Weights of a small GPT-style language model, trained from scratch on English Wikipedia.
Architecture: LayerNorm before each block, no position embeddings, biases, ALiBi.
Training: a variant of SOAP for these matrices, 195M tokens.
Each number is 128 + 32 x the weight over the matrix's rms, rounded and kept within 0 to 255. Layers, rows and columns count from 0. Numbers have three digits each.

# layer 4 MLP up, 512x128, rms 0.337, rows 233-258, columns 0-127
088173121112138116122127105139145093097056146142139161126116110174183133101140136185101143161143152140109040163125124121127103139140110124129169111081104155165114108111149139136154132142129181088149117137114164166156098115135121139121102140116103133105102184135106140149106114106128134138127136120185163149101140145110137118120183132087144114101123125130124075154082124094088105072087
153112118124116128077123088139129131123114137111163083113153092117152103195070155135115135118075162133138151080057120131113087089118092132147122116142112141094094065096122123081207167190129141193172154161090115109094131151085110132168144095145128164145093100126113109073192113093108123147148057212092109092132125124176116136140153133136169179138069147179153120176174144104096096151112
105153138116134108118125124057205094111117113093122085098127139118071138062117089111131171198110192096205179132146140129079107098166137104159158167144116082070133179109204137144134162143171175073148133112158132124058181149120144140111126135101147122137119073148132124045102098111165108140115077113098055171140165146084137171085127115129119128109149112198067090143080094104139136119116
156111105128104146121110101101136123152109134124120129145106144142128194096198113111117116106120116182138170145116149129114156095123070138205085139162131156067117097105155121157107124096189150078168116180137136137082137116133136165054107132126190150141126133128087147099062152137080148196137174123134157083109063149144094132131140142111115105096174141146090096162163121083120107085076
147147150105095152136110115117159099148160133099073104171092057136126087102150115091114084129144121123193130126120132156082169084109107105164110133150121136138120104168102134080107095113163144134121098124119123037122168102183096102116209135161068070077190106107136100080154124158180108126097130173086109125116201165130131113121096180119064094164137181189174123092124054112136153188142
194155125124122132128136138175139184111120106107121091124139210134141175143186141085107126088127116094111118223096126126116051070189145093107165118117091088135105094130176199071140166077143117158168142197108115150105145150136169122108097114100159131144197123129099165090155108132153106108108142136147121130158167154129121205132123073148080143123074128141074103105101161161107117154148
074151132146147103107110180120125160162105164140111163115189135091163062095128067101118166142125170075160154128105166091081097116149118175125153212152118158139129111150047140026088086157131110154159133132174116097170066115091190165075102120096125168202116070195093129093121132130133126180105120181116118124118120176185094176215145122082103157061176138208138101101037099117139129199150
185146122075114127107111154130171131124139134212139147133123095096089129129166123119136118130156060177190167152068132073175066147106131094181125123134095089123162132160165117097116122120147153161095118122091161157182134162186125150168163132160161181088118107126123120115113120141122147121096083113124120169171073111135117140114142115068135172100117154094092104131091118128203130114112
201146102140120130119114129139085085151156113155135051132153165109125142197115115145152109152110112115114082107119156139108110155156128037163119091142163139155105071194186076082148110169190138104145092129127153139106181107169135113110140073210098066188123139133080104065135208186137176089152158073137089111127159124075176108102152131107133144087122075088180111179184168122125143120129
108175053079083158125145118093056131144161152070157161194123125098178165175129096134137121086115156150153146131150180135132123116154096158108065111167145127206136117074145145133133115065193139103130072134111182122103121087132120144145140140138189142152143085154081123087142096165128154126155068131109150054117054112194122112052151102136082132108092135149105061196172167138105134187106
066109165102124105112150086181126110170120122155165178105104073137138142143145133112117095135124101139130124150117078124129119205158108145150166135130105120063123093113112126103119176090158112151125120110155192127194179176160165127146188123110189091122122081165113103126153097118163108139115107115151122116166145088087099206146100091086114150139123152139105103085144147165144152091101
106103113093096145069083112130098151149147138155154120120113150167062118164140093146155127107090132132033144132125109113159124097113146104132130092153141162075097143130129128105088148121130084130146121127168140170099140147092112135170131058175098154115083152240142141143064119111118102102095126146157109132135157175115179120108127141116061142126146124131142117131122137095163154123159
101178179104094132097145118068140133113105210149143069198136125138120199133095119101129088107076149138137145146140179110143152159174123101117154151097137119136107145151118124099158142127146137094089081180085066177095095099133142141109190123190106129159139129218112171147105094145141159169095062077121142112188157122165103151175162101136120184053080143104098079066174120105130140158131
147144136145125164109123157137112104098187202121137091110154124116112107116198114142146160152134108071102133155156076146122143094169128085124160062168140143099117087143115086147107136123138138122118105083155155130096062131140179172105124091127158156094157126076069159143073094112148180151153097115124099176158106127110163134090169187107144164120174144123092107175210165119134111154161
133126182141126116128162101137159116091133126151141096087158077130165130095134134152162120074112114069109136150092111144123164146142106107203147165190141080101169086127121081118124172118105126142102243110154150093099081123123125160105111157129145165165047135164156093112147118158148072057131146174122098133145087118146149152099139135146134133118124161088068106126210159154176136148101
167158131142094118168180066105117095179159098139155160178183168110132141083135069142144146080058124120067129098103105122139158147136088110100149086114096135130173129175170068157093212099101119133173170139127112100133108137022114132112154123103091090117210164147144133135138173166179054173096147137222043129105091112150186176093065129096131100142088172121085139104076144122024083150209
136152116143142189159119147073062121091165135124135128082158113046142129142117126082089128122092087125096132142134210127154145086121140115105089046136143140179114170158203141161133142126175150175137111114119144169075061104074154107146114171131144123167090141131109065124071149059111125109137145207164135075187105131114137166142128076093139137143081120150120171144164152122126142167139
072161106088103114105138079141085078137152152090103121083118132156119205124179079166101165117130121075074071170107150100099144157160085069089129136203139174150128137128197081227085210105170093188140095136146110129072120098204146150105200107156147107139124164185079151146134146161156123106082121105150136129074140174143148124154140122143080179106133117104179076158176165145136126108123
233095192105128109139098118210100117082095120112116114149137102113107163096132150150122087171141036125137114080144122104118194108200111053122108126171181115105121229165149131087105135139096141117110143121102078132127105141133103090109088172151094091124165164093125112110104170124163119153121135115058099138135070135116137135128125222118124119088122114174086154164067136140094096152141
147134110150097118135134143109130100147158195146131092186165138105124155077111135078107179158123098072081161097143128098096152120085124136053070054126148081094113134112199125125108098152205130075131124127129164113120134093200095183150162127145124210061115086137114119146082086206072110044139154106126115070157125161144154119149118100094175176138138203139081122147168155106132215158108
144153101093180115171127124115141160127073101205085158142132129073153190115079165086192143116106135126150088125119157131143165066106100133142106103178128167086095176110128119126170090124179171088161125131130072094123156171139096067050160114148175108093174114147118134144126162083167124195130116088097141204137183167126143138100123155092142122159131148104103125103142101095163103104190
171079128141076107133148135143098134108135097146176104111068128118144178161110151115125056169091151142136154108153142133144134150119082156092162089078168105152171135118120114168168104112122083148132056093114112096132127104144186164135119185171127143134125123153158101122130161134122117156128136163092149140118118118106161071105129127134142131119140139162083136110087165099159103142157
128109137144161147114127193124148121078129126116151113147113105128130100164140123115064132119123109151177202186066187143201108124109142107133146090175125135094102118198137122164103155138142127094101138177131114111149140052114123115177110128117170120135164109151137088102127114073133128135137114166154114129130062121109133143076172131100189098146137166126101131087079169132133099162123
094194167137137154112078097130144103137149140113092107113152102089151160100134174103180059104136121138126133119127101118081156169132095122070142073170082145097155192091137108107125143134179103100145125061127194076123101171053161149191111104134130146229162118124104145125146155091095146044096119128180165100178155151118104087135168123080068035165112153157117102166140146152107126137175
129119111136098105143096145125161180061156120110148102133131087097085125101100121171169156094070115102135122100140093182125153201119110187095148156143137085173106167126111166166098104141086188089147189131121130154133130114147138153117097112140135183079119137225117140031152143079134114103112132118122114077155114114189130107080072089096172116184100185171117168153115136079141107168108
123194114139094175106148104125120166188134082167115140144092146137085148126166095102093141112131096141084125116121096114086112151151124143125133107144177177133122153101108110161194153094114129202108143160071138104168113175136116104149056091063107094141136132165102090155191151055124100168145091190176133133116093136136110119105154079154160148123137079186100139073160143143112146138082
# layer 4 MLP down (transposed), 512x128, rms 0.321, rows 233-257, columns 0-127
125188137104069106106177135059126094128183181149154112198124150100142109135181080131124092148111156109166095097141167079152078131139164133131158161155168138115182090139156110103108109163143104125103078132117135179139090099173162130132163130086088138055155152115164121148156127145136151138146131118139127097102115107116124137142167093169144131154133119115153118129110145088101127125071
137123135157152169151083032115123115152111139084119117161114136136065143121131132147086085145112098147126095109149158103161126106084132081119186110111079123164150133092143093164143101140119104105094097121148076144119095124092113071088124094160113146166120130073121138161169133161139138103097180058148111105099109124168111121118105114100094087069157106146134158149130076158166115105129
048110162126095158132081174086113127166101143171107104201049091175115094160106142108135149121090112116095119060136150160143122105091101119118128105201126157091166112165067076093182104092078138089167169129218166018076124082128077176139116100124135124109119149102126100097087130078130124137114128163151141085162171100115091118125173114131104161082210100143160155132077102082157135073112
182089158104094173194181073081125109134070182164061135114121151161176094084102079087081156085115158108100168162103135171112138120099135129147076176100138169133119175162119072102171150154047156140096088107137169113176114105148179153121116101100123044123136142151088110106087107079173155100112116125091081078132098146069115158148088101140163147145112138120128143139169155098135147147092
082183161120136130079137049092144129108115164121144131119101082152097166138121125126096074090129072152152128095160140134141128087106156116093172134154114129081175130111108123119166106095052135058111168111192153129117135059108119137173139120047080160131152172155137130129166080149133121108081121132113130110139089120136058152105149160197151136127164118117121050153122130123115093076130
088135142166094130141124103123139099127118117187135174082123085119077164171141068139080105132123161139130166119183152111118122168092075083142165160137117177118149148122120097113094089045139150089127125068152115122199110167068119133170185092098181064125097137118084128164097051172125139136132129147137119136118122119076132165119112166223072119070115123151138187136113099079137112119154
114111107148179180105116124095120178146147148115103093188091129064167146121094159110200132101137152135151228164108120150072076135152148099151141131098192198103114091057161099109075140152190213111121038100146061097112110157139143120111159145108135124115093097152146196150112131104129095184088154061185206108146136113106090130121161084123193083150104143127121100174167110123134124136115
132138101101131149175123132111183121133126182137124154142106107151173105131145154149112155143126129164114162168144142175151145136162083152113072126147085125110114105114152193170127158169121168143155108141092141168142184163136112092114120132154136142140104138137093111138104111121106116149142062173149172182137112164120087174121135190129102092106123168151104143182073173134122129110111
145155176098149176132154136115126118112143118129130128114164158139149184188134160113089101154061168095204118039118089145106169073126115129146149134146134170118123075126128140097137123078122081141144177120180124118128091140110123084123135116159134140122198107131145127107138161137116146153169121127202122133141155068129115163112128123120098131090150110162215096102087101077111122123158
091140059137130130131143172109199144113078122153061131155150126103109143113148188106152142154124104117110126111147118130088095119108106201125142094086094152139126165110069108168195146120126101189081146086148127050166138103117192091085132124126106089159106140084114125108158151101142163154108109104123090192115110069165142097164132108160147232150123177154123093111188089094093149084167
127146088148130105132122113087105124166174148119122084167092085122129165141138109154180124143121121097165134187129154185111103093183104121178153085127129136129126150135159180148129130143162154087149121127099106054142148134094195074175116076139092154178089144097131151142168114098117123108134134130118140131107102184163102139129119132096152172170183122098123132121148107112153132149145
123120117110063165137069117144170115098091143123112098121134112117154151179159188137127150136101081128101141089165131131119111137084153134053137176131158139133110092129159174126175060128136149105120234128146148151134136110178106157139164105098139085074158125128168175121138142153143110140126138149126123204158155063097097139115094146133104135113145086133137172141097160154078162142087
161138116122181150198104129108141092172226192160172174094103161183167110106139056103112071121153169135132090219137150080078147122051120131065108094153129085132161124180082186140141147050116207144196052131089132141107082157111125196131121093069063063189126138110173135203113093107151104099091115183166070124144129134118163050134081197109106107120115049165111134130095065132155056234135
113136137127149147081085087138111085126124157136101103098117117136118103130145176111129118119100136124099171119140147073148111142119141134172146081117116148130150155135094162113159145174125116088165094094093101127097144192093074138126163187076179127166084123166129141152175141167157177151131116178118139098137176209132133121111106092136149074096151090195148118119127118128114165139151
151103136106088117192097149102114135153127138090154153073128095154076102216108147153069083118131087164168099123136138171183121144094173125132086104142139064087149131085126086118155155098158120114168095138097115108119122155124135107141136092124140085152198111099166139155106149147148149103152123191157153107123094202135119095118134131111067126128110114081150147095110130202147137204132
131108106166116153089117149162186155164160144088148195148166139149148127164070112133132124107088101116160078061149167129088133068093198141159171144122147178097122118129045136081129127126137139148153074129144109142120147100199134176137117141110089126108153084135115081136133126155150134108063095106185141131150112069145116137123115158113122134081124122131161179131116151120129167102163
126075146108126156115163147104181136156213182049171129156140124119135122155111141125137147171138035122143107118142139164146142130143135112113136135110131130076158125149133119075131121187087119156122165134127105087132141160154129106115159119073149125127123129114145130189141120147126191085113223092145114069129109109112084124100117110139116183111179182138155129107093096094160133138133
176105148084121109090120051108129156085074087142060137146087205119110164128097140128107124123084153105091130158101165067088104117162117167108152126144176176079122087129085173113112149073143088120083180123108141148120115131115096114094102134152153074123151127108192158120096112113165141091142145087130161123114133137171139170103098121091089132170134101083146128060130125072118149111105
143155146093125204144094061112165154176171141160189150153104150161156153165070126111101107077145162160150126104145142142174116133122165139123087204130110184101143039139169169111113143143142150134163095184140151128063197190135151136116131133115115105080097150095137157128190086138159125076084126165108149130175112155144139119129141129134136120167170085102158150130096126151122135114168
107156076151188115114110094154168132117155138043115153147087122137062174131139122125133131156094088149146111116115120171108115118155125103159153117147069174129165135119097157181136155114113161144186084129145120118110095101119147122131097150109121124129105092144130176130129167110106175171094115119159179092113117117150149145120099109122118135143120121163082123094060096137141131146069
134158115116131139098133099132169114164110129167135156179131103112161080143149114129095076123142091132168034111137145105119123122114155100106104170170149064116122093167123124088122089133153091128093159120110155116144094148130151167109147127060161152114117119146157104124151084091152153110105140160094155097148110133083149129111167143196162097128147123139125150123161124153145099149069
124158164122095129119035086144157143116100104149135162123183146142124167169154097095105157125125088102172082105160150165107125114130138074106113151189131153129142156127162130130145148144156106085121119145129097111164132143142143131114150120104125164141158143156160106183046105116113135050063181142122112069177121130146110154131091107137132083151131115109156151145099103136126170131099
132098046180110134111148098130141123107134180111120091126092076107211165165150140110160123150139108091183123122151146112130148098101129147170136133181128092103161093169146114090153065113142148082133167145170142175168141040070176167116111127108137077144124105085161116099111151165100117171177129136168085122121093082105127069150223124159125154146105159154124145092168088102184136188073
149144154145172150138109086150113146159150185096116130112145216122096153181121148217032132222126061176148142146136113153023072053144111157147119165146177107142143157167103144175131089120032065134083095103077142084133072111082127174130150162122112181093176091058142140164090135133168076176142113117133145123130147102102147198155083063082081105087079149168111096115175118148139142109060
124110128171199140123117138134086093136168101063073151195179000061146161097110119139130135172109140106102220103164134079138150142077120128111085140094159125194092142114103139072152143106119175113183123081171104145124161240129117105147035081136144124178146102088120120108165042208177147108182129146090067172100172117121104128055136120076117117074170130135203144108119126057113146159097